{
  "head_dim": 64,
  "vocab_size": 8742,
  "activation": "swiglu",
  "positions": "rope",
  "init": "trunc",
  "schedule": "wsd",
  "decay_fraction": 0.839,
  "seq_len": 1024
}
Each number is 500 + 40 x the weight over its row's rms, rounded and kept within 0 to 999. Layers, rows and columns count from 0. Numbers have three digits each. The size before them is the row's rms in percent of the matrix's.

# layer 5 MLP gate, 1472x640, rms 0.048, rows 1165-1378, columns 512-575
103:537431506460454458475537536532524489530518530504461550495466617477401444521468473490479473518493499535445523523488474449521460421476518510523563537370443483501451543470510484435518457517463489
097:482509474477535520605578432451481463554480463492497562487526466558547471515432502521562455496470501519533426495551491563416489512527484521456465500551434504562513503503513467496437509550409498
098:457494492489524514456453558467513486504453450539499452512408524517541449474491477443461486554500435521565447507569540428504406451454467542493494437506507563474489477500543523533531542478540499
090:416532528406486491470562499453444399565486539517547476568530555533446495481545471510459567463551486498503492509476378469514536501523443463478507472488437503522478514472451510477416493431505530
096:473537513467519464580499513505565479568544573492448457473538503490531492506470507547521486476489528485459490519529521530551523499501419506541540410468584497514471481512515512544516503505435524
102:561584487476537460501503515472581514551548516537534549532522560459477527520551437503514388479467485517542501532472495548483486536441495529544555513519484485519540468547477413589638521483477459
090:590535513445497474521541531518484497472572540493505479506478520517527541537439489541562448535520486538466534537504403474444490535527468514583578509582528496527448515455433469535544513472474454
097:487529527569517423546460496507496472521558424489465495582527443499464493479513475584503522531460503485446472485561494487415547498506508532564514582501473520499518497501412510567524545456549527
101:543522422538533484495555505495553470518559438521517591580479504484479421496508470437458589580498487493517459514497517511483445486433469515508470522510546519427512474475538495484534517467491518
113:470513481514555537534558470547498525502515545543497485530543466524478482548494592552446535489526529551504497525484500488452476489448560537439487508538499410476449557463489482486494432516467466
098:579468513444478481575549449572554416511491646542577502508524467528532493508539385557471565525462516518529497471493474468458517449434466517495515522465511480496496422480457490541542485567514541
097:501553489529492584522521520511483446571510500426519545551483549439530481518499481528419447513465523558531449529549565504496486492498459490453552436476492442473469463461514596505529519549501605
092:437479474527524491455510552511440487548470452463499512475516476484477516431506491472437478536474447520522530543502491545472579473478474489462506462543467448547537523489406451498503541466530454
101:491423486462531474489443416513507431544484458529474527450461465501442528493528536471497513509459471531489477619492508564452537449491420503504512457559459465470473539543520506535520499483488497
105:470517523458466640558569474531557449550451471486501537517503530517513483565430526411519482441502567459557504537504469474460530514502488420507505463495522452472517464488456499505444423440497539
096:531540472525547477486480506496604503477466469577578481578496559567478489457506520580496597496447461536497436546450480493379486437489480456509472450461479531477504534522538532468516527452513492
102:521482486449470568486537539589514491568455539480550544518472484523509449562589564482440493456467445541488488582517510498481541485434518548494533460444473464528548527459494523534463492501507478
109:423446470475493482479549474540527474479528503509445485487430514529559480503521525462520457496464530487489461482500507480410497481528497480515493513491524512459544471539502481598514535515482494
106:525433483491487499518576533530557443439540493508428503548506506506517446474421497511472457513439536533483549513448475455464454505474559430430543441416530545479486565455480559525475470527409517
104:468499485495504558508504510513451488471450564427443502550503555458426494470484564513477486507474516567518528481504512474496484516525558477468535465490526452501454517479556479547472487513476503
107:430479507411473560434538448523547495464523540479482531577517480527489522502464456445580528509479541516552402487499482539504550519455504436470510478472559511451502521497500575518482500476539450
101:562529511507505486509469487499496536528466495494474507527441536614495511565557536498489489558455491609480502535451489453546483479456500473496557492460471471513500516498544532553452522495518533
095:513482556514512464405511577526461517477455536534469586504555437460463514437445516469478538465496490484472504539517522515553559428539450487490503469479484502540574467530486520513490558548509549
098:489474490513394447603517471533498441545527553507487484526464473483506546482531512447509561462582541478516470453566488466496479421492500434461495396503495461540556507416474489460560493489409528
099:421576535450429458459423541494506492454531529489474425536410568523477539505493387546507501560521502493511509495521472538432486519447567585473485504498444495515513492459527502470511503458525507
107:501515472495499539506508483492550512564473555486446477514469440491430442573501482542527442511477478504458573566512467451545459431478520457505489412503549555479486502493587480529486536510558471
097:557620549432491545480512514475466492545565512483469530508415534535496433559497493453397500468455546525551488476539472475444475463484559515465472464449494514501465497519475486422457472591483528
105:532499481490569456507539472575555528458457427514487523574501444456443520496490517497511491460519498469522473552504521539479438529472488473513459566448474544550536452466521529512523490567507485
106:470568519496526513544536539531568494495482466558471491545488432502533474498461504507501508561524470487524460442440491499588472508448532541509515512531512517498507518556483503467500446577459512
100:466502487529472484518553529501499500503542585530550528508556511543587538494509495555530531494492456513495462521438506453478530595511535439450432499494494542448481454413505552497569453491559487
100:453505511585555441585548454527513499501392494465486554528441546540458514514518503554491428478476484557499503446495496497446498564487476505474507469499471515485494530440471570543535453525432597
107:542577516533575509492438426496500527475478523474437495568482479522500422525534452502476582541522480472544480527469463516436524589493490442488464454500428505566493479448446509482461533457584498
099:476537542501459553469524604457583495520539487423478470546452466483527503495450449472511477508532529477452498500522524417487518480542484435475529452502521507529523520475519565516470493547493478
096:551466497472536496578513438463497475551493569564545435491572458448491457462560530520466480549506417606461451480473523487537548493503532521456529477530521449484526543447550540535544503508490499
100:440530576542481476436511487465529493483517462520529466483550514517482521462523546550450444484508463533518490512440525494421486477457482518511525530525444429507501475520505489611470526526482503
100:498498462499481469539517475533496502504406486528454476470399483514510529479496502451481500453479469544445460518501471543463476406473584457457492481489502485465489544495493538545511449443485456
097:493482491515490435466453542545516517484525506474455552477479492494444493540541533465482551496458438565536462539473406424478532488522499525538535483525472516446475460443566491523485519460537541
095:517511499531576476562482420459503505506514519474572474457517419443507538456522570485540549498502479494421520455539487452495494389510553507455516529465448478510530554462495519507622501509509563
096:443618510527504508508483526504521484552529447572522530513432487512481480542402523492463461544525552518496498515521491504509507454505409461456443472501569560519520492508501436479510571462425500
105:527477496439521512521517558467516522533511527437444515519505486467485537494434563605498498487511452422463491442446581479532496483485528523492537487478505527409444455505509504518550489479495506
099:484523506597479547490499455466518464548482472503524420554551516406555462484490550574563465494518417434560448492520587478586539514510427543453440448530497503507491565510476512486531515499525480
091:427532506526438553418500521577481449524481438582550532505516435512497499576479484546495499551467459514493504493459475514507472511518560453536553413561530419440518429385524525532539448532474577
102:478501493518490496527494425458543423523458473537441461513440484410504440547506614508536538506541510444551485496551410492549523583556544454536447471538536507474467487475477512498450542536515401
095:495565494502457535545483548489544457464453504462422558504537565535546447472536509523483470534469564377517493443554525479455496441497483478541509583502438531507564455528437468475509512516437473
104:510493525441520481483460536599541519444547517427458484515437566450442475495409531521467454535495507512480472485472530531460499495490439538477494494511478501475474489509557500453515493461460539
084:469429544484490495527465487516550534419503531531456507522441460569449466533535457509448541553473420442505460486551448462513448503474473491492508529551551508557449485400511492523549523485496495
096:483477481481515451538519504509531490464474517455509537471517558473498529472452516446526564535547556537490438520439500552570460524515561521541463531515520486469568553531486468538505428441523536
097:513540411481512498527564506502552464446533507539498512546578451521414521509518515516394534506462513469572530505464490473481500542367522504399470529480473552468513469502510565543509542508513517
104:487458497458440526580503573518510519511506479451505538555515526455489430485634482481540417523495524548479550571550456501444491481491408497518459518521511472467499580463521446430459559551471494
100:534531514506465478501499552509541435505528544483537474443486517447466508468433539457504565524502454486560569491462500502525384534506530490536454432493561442505392473498542522560463531475459472
092:522430505437526467546478460443466426480491493499495568486480465502481471477556442486525432465564451498512462552464429527513545497547514421498541522555499453491499488466501490561519473464547500
096:585523424481529498444500518537483497530489513475534495574472615486511491483544450525509523539561428487511437451532533489497467536504559520440546488472457545449510516444432483489503495459502495
093:547469469537475490483511564464492501506454571544493530463496487507579506551518447557505518484464521526501519444554433483512486489536431473497458479575547473476539477506463467491539489496432499
099:489501519471466567432479538489542522529613486489516515514506510576544499491491601514498446491494487578598584478492513518475484477454479546550568423490453519541547507536428436522553503522489502
100:456521503452542451543452533577423483528492516564530609487494527552482568514495512468428471529547517580463514492478507519424450520528454457514576465478542494531498480437462533511483537531506579
093:517543580527474481496538532484478468503448545547521506491538524514440475491543521584561466548464418546474474509555469615554512489558499458449480536576574500501606487513546488496512542498559502
101:496477556506451515472531563518439443463624524566472464566474462473503461512498448510498475531491538484481472519495515502507496495466548490446522467433500485572556531463502438525455516542487508
106:475523443523524518488503512553500517464475613497570501464508520592463567501529443594547482463414500582496468496476490491476434519498571515538562511449468552474597506531509539513574502533519505
100:532500571571499500437495491522476550500523496555493474497435433502480553542556474440479563500522469525508520566538509603468494428504467459479581470465505552467536495566522533496456476505476510
106:496547451419420505506537451481562577539486461501482482505465537532504442478425514484543536452484456529450432482559581466540447492446505474514508422443447500502547515438477516479504495424476485
092:519469496502453474493420560477537550496521538495440499467438508507461560479578453435537520571449476515547459480536491412510473510467508611464469478506493431541550528468525510527502492547559504
098:574424528461516454487507502527530556468455473529510515531507508517458465507442525497535464516460450517581547500534503488421496467464475521492536522527515506511538518481538553579501485491463543
105:442528461510468500528491562540473537457492551534519444456547455574468425520474539435513465517453428423519444443421463392473584521453514475507484421535524540539476519435605522463502496530476495
097:503414560479566478448522512577549525567473547484458464495550524489554499479497431533477475504513445513518433490516480473455505427534481515547522452453479584505509471542447557627522495519531530
103:401465531479411490536448518467465505556578526540468578509504533541439479598472510542436466430557556516484499502476519519468398453509516550453518537394542546522521445480471536544503461479473557
109:553484458469520483475548599525451520502575513525488526512510536469437502459477457492503429545504515445497434560441478521491526494533533476430494505458537505574493507532600455513534469524473496
093:428430493538534435490538573420489465427516502535510512555520506610526561475526504546435470562524546491485529585501527484453534571454533491482525482473523541552486488456550526489533436495499580
109:443481532436593550464522513473524431484485547535528501455503476440529532473536593538514474485447519542530519585543482456530550467493487549488468504514513529506483425497470466506511524540506515
104:564543539476531474487573474518504546520525519462564486492509501439561458518504509604547471510472450483441463469469501468582453562484559480550502461458536541482452491547502483461497494463475517
099:486493549470479449576456555482508445467467490515473572474510520543516528527562538468431486476458539524557455560514494553497438536486493554517529553392411484508535511460523533496468468464456407
104:423502490481466524558514532499479568536511505503518484468512546514499613499464479509513477447414454543543537500523540545489523457530547490516564438519491492516452440458489493491531403503409500
097:461514463543422566566495548470528523475461549539547541502556537545491555538531474570419520444493421486512518469460609542494566528473559545448434478501555538581561499502538414511423454479453433
098:525559544463436485471498549502507555577525519537498448513395539513566478544488577478486470515525520420523508522568492416534470433476498486463471528460489539410481526452514521488474502439527523
098:513522527465535437534531504597448512544519554539498514508514418486451496460507500518490508517438520516524480545466500497435462501467488561468494505434556504519516540550483583600508494506472518
105:567536477451561535478453465459516488496520550481457526450440555503524475509517496470591571476490534544539465549492501591554524541441463619451476498538462503484534469558479491468510466486462514
095:513499500508443569525453460534513489503463526510475509461547528557505554555531434564467519529492488526482478492512499506434423507489472563517551486488643489511481491483535507423524507514471499
095:569491500507510474498543502549603518523419536538511524524487524535463501562521530507499450481571444483464507400560481508499476562543492516508463485526502484505463489512507444561487496407481502
093:565569510475544521521496587439466510521487488519479533503495408459479480554479516533464466519449504542466491506427480512521493518477535534524517522499505487548535517515502509478530555540418528
097:515463519502521510500540455453513453519494410561468493541540473475573514514423414508488455529505464478540461485469521479423516407509474555494585468478492470528400531489471485467546512608491543
099:496529416539485515494541513420471500453492519523496536489499539468507457587488446560519546497499521536468535527536478517548516553482511522521543513516472531502519457469524489435493482576515472
097:474545537483477556558490485472568471485512567524473461547524507457531518462499482462482510457521545449447422524500449509531524513524488607464505490576528496488561439492546499392573539521499504
101:528478541483506609467496446516496509460502494537478521443492517457484550529545513512546475479495520557570470506408466561558582493496518489438419509586513513524524534521475431527525488513551506
106:473551545478475553529555487516488521512519498479509525550515499517434497484501465496471497500494477495401578507462462525481528541524527474556520453498515488524539519451519552430543457532557491
090:437514514512472482478445516499522584461547490529564507518494509464586498476501559464495481479483478497549545478518560521440492575536546543561473467421580504566441450514605511556517528545470488
093:510581510541487501473449564460436553508489545459533479429556543455570494528460503410463563547480458466541526446525531522555510499545455496551470556513478487540488509456522499477515544528512487
097:614548528440490528503572623503465410527619533500502554427435427480495598501524459503546483514481530494514481482485461514396474566505559514501556520505467508453457530430490541553448542587557503
101:495512562471501467533449535433557491489463475488465433467483528609481491476462482443535484547507466485532476486547511465555543401468542515541516500480454532482477483558519496580557498473497488
107:437503587511430606481546556509508485458501487479446538545555454533496465538511449535506482488499537538444487533459571519431527576460473462505565491466490515529492412501491526513398448538502490
100:555568463535444461443514459485502484489511501443577488574494483505514477510542456528447598575526469454491536468452530514557506548468499503471410473475426571488482431503495532552449516473419546
101:535408458454497526467498511431519480475506479450536546563462516486512471444450466485501518537474558431483465506462479514463505498497466497503539523525488555518496448542535422457449536499575510
102:452468508475490519494491459503501448492519441521401444584512571471514501471441478523468489472520509497539432482496452549510488487496536551465438459474510539538478457489521450486517532494471480
101:523478511519569484543493481531509518490442480523525526494559500484514492420549514524450475475557486468509408582497486447529477555497521518590451604392526477509514490502504482450475534497555531
097:616537490472481520472520475520548448483476501542471451459448484482440501520486399520520513492472481538563457495475483535502443496455557506491552483521518539489457556519498549489523534477523502
096:562513567530535503539460512575486553508494531557525432541491517464471443514529522514464500480486572451558437460549500493502470481537500478494428481477527475480551506502514537419489489485475503
091:560510594457473511519533492483485492406465477561541418478429513537542480487506521475503431481513512429502456479461385509467543429476489576497488502492512454524518569489526530525524504430471506
102:501542509501482452543530458572472488438509429582547496431478466487511504514512399487445452453537452561477541459483547463514508461469409540462495529432516472517554490452577508460500493549501479
102:564499510470506477504488475570515502502522526527446567493409545546414560496559524560520435504451457503509472520541451473552501506471418446521539615504458525489454454450462522537498475464594462
098:498424487518538553458543573513518425501500510518475510476460557492516497493482484450422500569525524497518498513462499559415488493518544504466495477476449426479522483463518589575527519489531500
092:523486528477480531522486486518461528546594500538502522495517542526545510498549468515403543516517540479569533446493497504508511526581501468417490494404458541558572482398474522497490547468494564
101:464528492560549484482495480528538375464566437506493549525531522400514479513485539575504492521476423525540467520460481520450490498458537525517453549479428543466488599495481474528508542519450499
103:458487589519538457502522502477544502511462458521448504539486461511467459565458480491473477481519485487489537546517455454520497510486506503448466513539517444449520411502545465490481570542479551
096:521579434442474560558471486524508481548512449459512498491496522509491502509543450395500514465490504493523513533472491498456464462488429534393475438507497524475473414445462437447516544454497519
099:514563515427480460495515475556477537504491521489502449497512482450490471567540526442486452484495527523445538460496498483481529406466464420448505496440572433548472565508477527534542539467502535
100:448502498498509535504465529425510453532516499518543502447484449498524524497437451437533517555486547547523474526468501500501489540463467577548520486545485420563563519459492551486545461485425472
101:486517474521532491418557546494480572574552589521534534531502506583458494502490551507441531510581494554520575473537518490467529563541482503547485564537475467546472415431513507520529454522524493
090:510571454490512464510493520529484548475505531520491494467522493518509509440459493495557534547447521489549492546558501477554515561513519438600479491508486556546520454591495545488472477495468486
101:456459503482517490533485513527458520555503573517544420502508532520502481539462473488459483591490472574485528437531531509511557537533425504413564520539492487453415552484550512491507466500535496
097:559475506545552520544510493434476413491475543520522518500473463521481485463474598470517483449489471496555426519578447493426471507475462542498564517469417459555552459463493495489494499499555483
108:527481519452447559520505431560614504489495518525512423545503492571471413578509521529491510482447467473504507534503475480526440461465490504521518459463500590539456439487430482480500597564575491
101:574495568524486515458503505516552553484454466437433488553482542542492483544516496510499541575506506484508437484515519483433489572469533584443485440539479456448505578445466479446425484520465525
105:555544544515515512548482539512473435520538537439499513508472559504468523483456486562483501466439497562520480564466503491510514536494420466460455523498536486559495511516434568494478495498463501
097:453555508467526558454407482498428489546500456511496494489505559499423460476488426590488503504537451533491528485477473474479517486562515479586486471513493471519567504568541479435504502432510480
089:477520544526480549501539526559493478469500545545492450467498490546496542463561519523427497464550517550450475501512448547500454496530467406478561470500440474526533521586484509542506457551514518
102:506549499515509440566480493543435528503526518441540497531475506548560448553480468497391517455482500511493548392482543499505473470498474496482481545468505535567482535480473438505418510473462530
106:509475469469566529464536531429439527488510476558475487476492560599470495476486497508580464483519469501501500512461490502504453449494524545481479476497486487523537507449526459490563498507470476
101:505517504502430500543439510467470448491522484584557540535507488484569613488478453565509540484456529504510524504541481565520525463497430501358523516557554483481500508580522533475513490515489488
097:395556532470509510496502513519493446527456466468530590504469447464482538542558543511521526422497441537467568470438542543510500430421560505516532463538495540568513472468498476486493445453441531
096:445551513525430484523538465551578520485511411566412519525490466511477497570537520527483486439551537483513567524546512435531519552531499514528496530490479484533561497454533493454505508471431530
109:559470523424456630433501475492536489546529471487490453498464575458575528547503522516467476446523493529567510475468471495493464526522485531445524494559512526523501489545413481508480534544486456
098:537502540473470525522526532511499485492502514504533553434477497475474502521571482503484491566407514520501536471517532550513547498476477528513565505451497473495472537549435478512517459485488554
097:520492591511539525506528540500515432534512538496532474470494508541471465506510483584495504486442504511539489529539525502494524513433565588582473448372550519486454467440511513563495520521514473
102:482429487526528508488519524483491440495502557473492556436483435494563522492504543555491521602406530573506529516532455519493534469448508505538491417496493447511519499472523482467484482508471494
094:482507565463420440482506563487493550531600491467458518513481455501531551526453469508414470478448495526500544531479519449543524517506482512514462570484458452489542426444425408550533537482508519
104:535582485526499520531471490480476491499574483452538536494442491583433540499498524545490534521496542465545445560546474476482524485383480522518528441513487523502540499448420476526583524489489493
101:515549495475533483529497493561607496510457497511459555534470482562589506529505496484513445572533452553453457490503481521431466546541500520498543546528478528561518542459452515488498510618508511
101:509482518547486548434506525510507445491514540479440556583500490515511457480460380477577512490533502493553518495502588454494513524399466515560456530512563517582482469570540440433569535485423487
097:496444490471422494475486494574511480532462434521482507523553473501433473499464510531535572527547541581513498483542480525470483447473471506518468514523480488519477542551435547558441460599534518
098:476497504476517553476467558478537438490522526529525476463458433508417478538536482554484548577424557477506482561471500506483536472491507556489640481475395510487457441450519494504536480528477481
099:537465494482524527537554521553457454611574538487427520420471527475525573467540447453505511571522532524442487549470462553476490466482524469524526556480464535485484568444432504454473475482457529
098:482529524440521551522521461564524521501536414523504492513482488515508527414506548504445542458474587463489447478554537560513487459496472483525503487490517508448480505532486473605481427494564458
096:516559485528465463509482548531587503524539504572498508504458600526477517496523511542478464518415500490510455499514418487446492459520433508484462476564464450551501502513511476460517480527475453
099:535520452420533443470514409422532430528533494445455505441423523523467536449557518514551483550493472542447519491492505569480494545500506452455442541535486511424530464504571568553532448484502473
097:524528523452555474596525563516486529564444452534563472548549483458487486448471507509549508505481511556573423473467491494556434500528497472539531502538477480474545420525415449546550517531522461
104:482493511468485580456490489527557544470541498520445530517471483500425430497496481501504446482491504513495546531406517542449472469528469431503533386462452479554520474480460506545510497489533572
101:491497504501516412454486485581505449490585438469472489496450446524483500464601484505463534554481477528509551489563536485503531556489483504537513515440520540460419512477428648531456448470505506
104:507475497494513486453462516505513539500528507497509550464468487466551514443482515449505504450543581451589507516474561476506561498566470471519505508524510497564527557493484542474473469438533527
105:468482549499536539580593535501496580499542460554479601531566527511417433473490521436607532489483510491550446567452557486465469457492458454504526544503528403487475577514554444497453488516480470
099:528453516394525493540506546472517467492494535511534530456414481475517497501528555551507469536505513536503550515477415473479509414497520525490538480447490461490471509486561456547417474527546534
108:459424488460452493558502525469572436511466472542489510518516531480466502437528446563476511532458478444472490521541508512490542530421514531547565493487515508518500481467546524471544461447462552
104:531478489506607485508527502490493443441519501542529482558445481538568450570487525551491481499539467468480452553531494540459443500496504517500557400444478474502455467485520556488522516419553500
102:448520519510516533558492540525521477448428460516496522537480481486509475426512453470540426474490499526531487437519548517493466477463475531492509510431447527490470429532510468504549519575457485
105:438495522522536528446526505545549524524531496521456467566449598498456551534489492525522468509494473466525483493484444449546490436516514451529528479505462482497441478528524453573518471447508508
093:485497535540494475451499426510468553536534537445497559514473471442442487420468494510479560460470483501469499490454458475537538503447519525518544501554467594512491536476484569540451470584503532
103:538483494423491561465536490390513500529480504480480476418471469515465488430512468563499492424456442481482501501507493477494510445481580479452533517459481556474534479558454535561451455516572543
100:507499544516577487460546459568532524516469546506527500553506473489566465542512491565570452475436524498515513536518521445471408477422486553514518486496515428557491510452427553458422505474495531
104:548510502552477538544471474511527566547492593553470460516451493438456480430474493565507494503515470500566512452500368396527483491505490527506511428585539499528504553488514474519533511538459493
096:461562504572446475526453513565482531521493446552532484530467494510535449536473515551468566460507490499449498541479538513488399495472466457462514478551422460484454489524489510470482498462478499
101:569490510475463515488540515476551427397516517530484520496510510548501539484540455458478485466447472562531493499536479519549505461432512496431534527547447476453504550536458609597600550571559481
099:462461520570526520535502496458549532505474501538490524435494512609441524477486459488472564477477487443532446446460469493482433500543447487549480470452543510527532534550540506543509452493455603
105:521445453516488511444507545484548513548451428543538409564459434469463421562549500496465441540489450556566518484422494567525459500447499527449462506529482518598484560523564585524511560485445448
106:488435566491486465519518604492481599475480487513521472498540510557461568477460503509542425521481485489520465503494482499426472471480487522504489470452545454548402444461478487467545427505482456
105:497456438536484585503539526502458569458566484511477497534513519644491561515510500528498487502502473446564516462397500489502448526502540484514520478503553506493450436483524490442561518559503436
105:571466499472428493469447549471497521522524510559435496471473468554485537447521521503486437533426534517459546479559490540499502371503461511488588538486476549462558495505481546503643497556457535
097:494508497546480535483539524480508471509538570481523544464498522594511517627474481487470468491541478579510483508511480537542436444524496479476502501440493456514473483461471531523464561522486513
105:441525551546507444503492530458526519515543517528539484571536448505492492516476519568424555486509493492524496518508498529472548526520480419471487529494515542464534471561559492478494485537512471
094:513496513522483443482539509455534438539517498545516513495581496527537477474587570505481470477491435493504461506506487406434485513548469437448496499434482502528416497538580493405478469526496476
105:479546543460539491476469529479511507515505515586473457504472557483544464486476471411427515512474529469483500511516458500434562438561525550506483433498533467541470460483416457464482464495466525
097:467588494528542511473536509389475569545559550476497525524431542521525551484497532454481537500536534449564574497498463508544467527499521525476447475540536516454579464505502487503436440532468451
108:462564508535523552476595519448547497545537468463469457569497496557576496458503544576491463535531379536522495524474461462509491538419532484565502539533489432530551527510506494520557412449425492
110:595473546496519496497503470539456527470521547555430485440376564431509541439495486519506470472457519522476598562426431430461527453456431507417440424456597511553516501491457519493443506476532477
105:457472551501479531499488464450429480517551538476416491457503530439477544450508505506435531489486474531520613461517490467504441522448506536481473485503532513499504502465487469452550505498420486
105:545466487510418479548529497532458507489551454428452473573475468526438457451485524478475469573491526520465556510508478459503534577479456531479478537563445448500513523485497510473500555512521476
094:440467451477465495469535446449527524449507419529449437571522501522491561467523449526466496480494509456565456556535510531486520417531539488525554505500496467484531505510551492500536499508552488
104:508583516534532515607556460545608429569467501507454509593521440493527444471513477561459470560477497510540472471444497442465542477521506450432498478550519528543543435519420483518521536569450513
099:482522480515553472537491494484510485437529493442545547453547440509529517498548549469439426458454507512516555455491544550422522510446431488474488506528459390496474589533526481469495524520468424
097:445515501523525563531534486451461497563462489492463527496504553475429563456433471541475456471485505478578436530501523509450501423518438511483582465484500510554507501490522516450461496512551450
112:500493524438470520508523470537554493513515545517431517540478462480479523482512541497416564451529547491563509456483522471512530528506552506452491461480544449521543549441550491456539499465489466
103:542581496508441564552590532441514440522509490522450543448459455528476477452504487540492467435498398571493438461505528548485475466496563518509471533503551477531527421568496536549493516553470454
102:558446472602523564541533504418566448498461522498542487486459504481500490528509479524492433440558425535545472553497453451434421578499487522490525454567458409496484497443537490459501564469540468
100:402499576486508475533521517417558555559477514512487461510447487553553506512510546525519482536459490496493470522447493472498522464543429537554604511495454473469503488499492475429469499496452454
103:513500512526501504484536581423544491567511599562543498510508568505518542461497530452454438567544433507484493493597546573608471526551490518480514493493409552456580494458520502497388482489510543
106:502488503548573510526532487421495494502515429429531563485467492478511419448485509510528484453456490517538466507476507464547492504506464481552514418418488495510455543517520515470467501532506487
103:551473484522490492486451528507545464558463474534512459513430510466469504446470466488553403469464513507532559451516425464491549433451551443474493513485448512528488561463477462459532487500398528
103:477561522507499457567611440432539445562607501493461573461497499512409560548523559540519451552439485422549522480516470532561531445489486509489506572544495490460501527476493557453453601533519438
092:442541473517464526498505514512479560539490485444457515474553499538508550498476541471529454523527491448484470500508505418482506427534557517493495511500506477468498477528572481494549482441539529
101:472488574501445584555492456460507539501523489479476503476546436449519550511588416529513486542475538553479537528502515486449545500524496434543553517452493558493474486467498529486496514561505456
097:544419498477471500507518511527493522478445525523466504488512544541551451485444544527518542485522461500539424539486577525548525485550473476524539505526498443621408518561499469495488541474548539
100:529501495527437476469462521500541454508479556486453492574412497610437468488519529454501478511470454492517522498490439444469488497543525478497480484534516553529427432474498560517512455532500552
109:530516549535527450515505461462516439526459540513563437505504538560514486516515478430472498435510496517582443484583523448450466444503497526484525497519480492568503466503491604448493532443528521
109:521425527523474524389545504476506451525464554530539465555518576516512477484483431540525519453508442463530482502534481474513514559495489443497449460531495506517483439476456506486465497490535492
105:555549457482521447498537589445458515498450544536481541532502531508448571506497561544508528502428579472452449470484478458526466523552558576466560470596519442574549502529489502473566469500522418
098:464505607529503499526474495543556536463489411531524452534438461532529504478473505580585429499444556502521567558565519462491470551484468580416565463497471487454455510497359519445512497496583458
109:520541487507528502434562570428491514561484498603436483513450486560481500519527453493571503496562488551479481494522487527478491464512447528501475557552450478530491513473521444483499462488491454
103:524537471469454556521552527526435491487526550497503487557460442475493460498462461464416530492553426495508536495426454558444512491466532524555461443532441505512529465478461513538619574475513520
100:498438496496455479530513527465520536462546482520561461502417483443512540523435560458525551508445557522514506476489504511522546506471512555518481521449486530497512577545544479507526518460452457
107:545465519459490497520428492554532492471529535482470575493448520500468558491508429464490474454502544486437485428465444564494498518513447562488586491447473480472505519470484504510531492514546584
090:477502523486524467468525550514545445445464415476544539534471401519496421538482512470535468494550514522513514531464528532503524512509546532500491527468472527486496540550483543491499517464518474
103:521489550537538556545466478543530464494568527559481457548417573506423447489528482518516478505532480447457528418480451459561521515495461506564570486537456449562544480491585563514501581463578488
098:484538517474531461427481562544477500562498512579478472402511474471501458465568467535514442562507514535558501454497417473548519522535499468530528608473501537486498519563529517536489501485583521
111:530415536475494560578483507522493465518539533453537532577497508502522488488500474444486480466382477564497453488403507461498546501482511483499509529434503482516473578551461478481493490530471517
104:500425497398522572493481508527509460545434496550551479437537499490476560544512484514434474467513382536475433470513385510499432459442460433510547542481472604503453448433562520534462525448506564
102:554510527499480537548524509505539545532526495506615464531394494510526545469454481461531456500479494511441468484555522520537532502518557490505540454467464480517459582493505505481497443511533508
090:583475576478546578459445563445457520491471476476483503497441437463484481525528444522518437502491529521497520469417433437503481485460534458504531401443526470530505428500506495549564578503511504
108:571512506478551566548520531564456473444525536551471501532505449525517510457516432483488502511478545603506507497430507495516476519485449489544599606484483468499410521489521481497564386543530474
097:470501600505527454490412583454503530451464539552462518491540526474535474496520437494465498526433446593486461434521444577469501521512517415474442463476518531568562525516525476494495439452521489
096:532449539457417546410519530578439510560506518528493522578514441456472436508529515489460478466520499534475531570490488448494487529542502492498478523604482489468480468462482505464492551474534528
102:431556503493512449490545520467454470510570449476450487468567450529416491492420541521490528410464516478552526475509515490543465477476503569485557505491478469496560467480449550507486526510491507
094:450536443458552538440499474525554421468507446549559511495519470490390579453456464563497438516535476477530531538435488497469433478487470504409529470432537532544537498489531584558493455559544461
095:577497468527480545512473594416500504493558475526545501539508433516459452446420538476490438421556525549484474480435464517482524509456523468518519460545451479491513546506512517565506488484540474
097:471473501503468538451540525503484462511508579514567600574482503497451564511506490530515541475480527596507516520532525513542597438461503499419482497521439448515505520400597468466417514446514467
106:516484557478485496487542503479504517582529549538468563554462468472511467528497461570494474497543518504489441566558508503510470543440535560450457482483501473514481471447501531501543463490464519
092:446532502478481457490490525476560522505451545479429502543472514511469532508503547525508533419486460525479472515637476416488494536511467520567497478519504548483500520494508509589517496542517475
092:515528570562486515513499512442490486659495476577494537533483472522487487519526482441516503558423538544425544475546566571553458521444477415483528464490558568535536542568438502511513504539475527
106:510449508501458551441520512510551460514550482427467507588535554469466421516566423546475474461535471582479481489465468527580510536453509536462450426605457459429486462515487489512486500513537476
097:512519448473516552490519510484483459516524544545495544507517480462474537528464481509454482516417551516556502570535524552593513449506518485510520449447509545469564520506492531547503433511505576
099:425485586495560526448466529491480394474483419564435635547508500517505444513541502495504489475501482555408505484494544532492562476501506534476510512468450459539538498509561451474525503547485546
097:450518488554394521496480536494511509513482501526507481481473494496447549466495529526488444494490481466488537578552526442483605554503439484429507526418465498478497483500588477480455533551459453
103:465480506526504505509550522487511510489529475440474438633578484512504540440469540554504479524463479526599512456499484451471481510484505460478471512485488575617486532456485548435501515535476512
096:592532529511514467518462568402532406517479456580540565503470557528534449468517476498540390521484488460442551505498490476441497494510479522527516452530493423506474510523560495487533518504451533
096:418434409527526412504521494545484558546486451528555498489450512529471515517491546504475465490454544518436512514549496535462478439551437500518488445475504481553458552476489488597529445485520522
098:489526450481481554444495502535563455463512533507509518522494495556454481511446526512473552462512582440493561491544542541479436505495507499493467495578532539480502447472517528517545468499508550
101:502563525439497498456534522515552473491424487587441479485461483485457516543488504526496500491459518498455531508457446549473453442490447516565521519512468509468521480502417494500451478548509489
102:410481545516439547567448509582484637553563497474521497502442456546479493548465464429447410475530481582507467521495396474486459546535475555540464517517557511504500526459543448419547475478477470
097:483530502563529555477490467465474502475504403486553544555526567514513487568428510519523493521485471470520527487523446565438502546563581464548463403463551458634581580423516476519541494524582468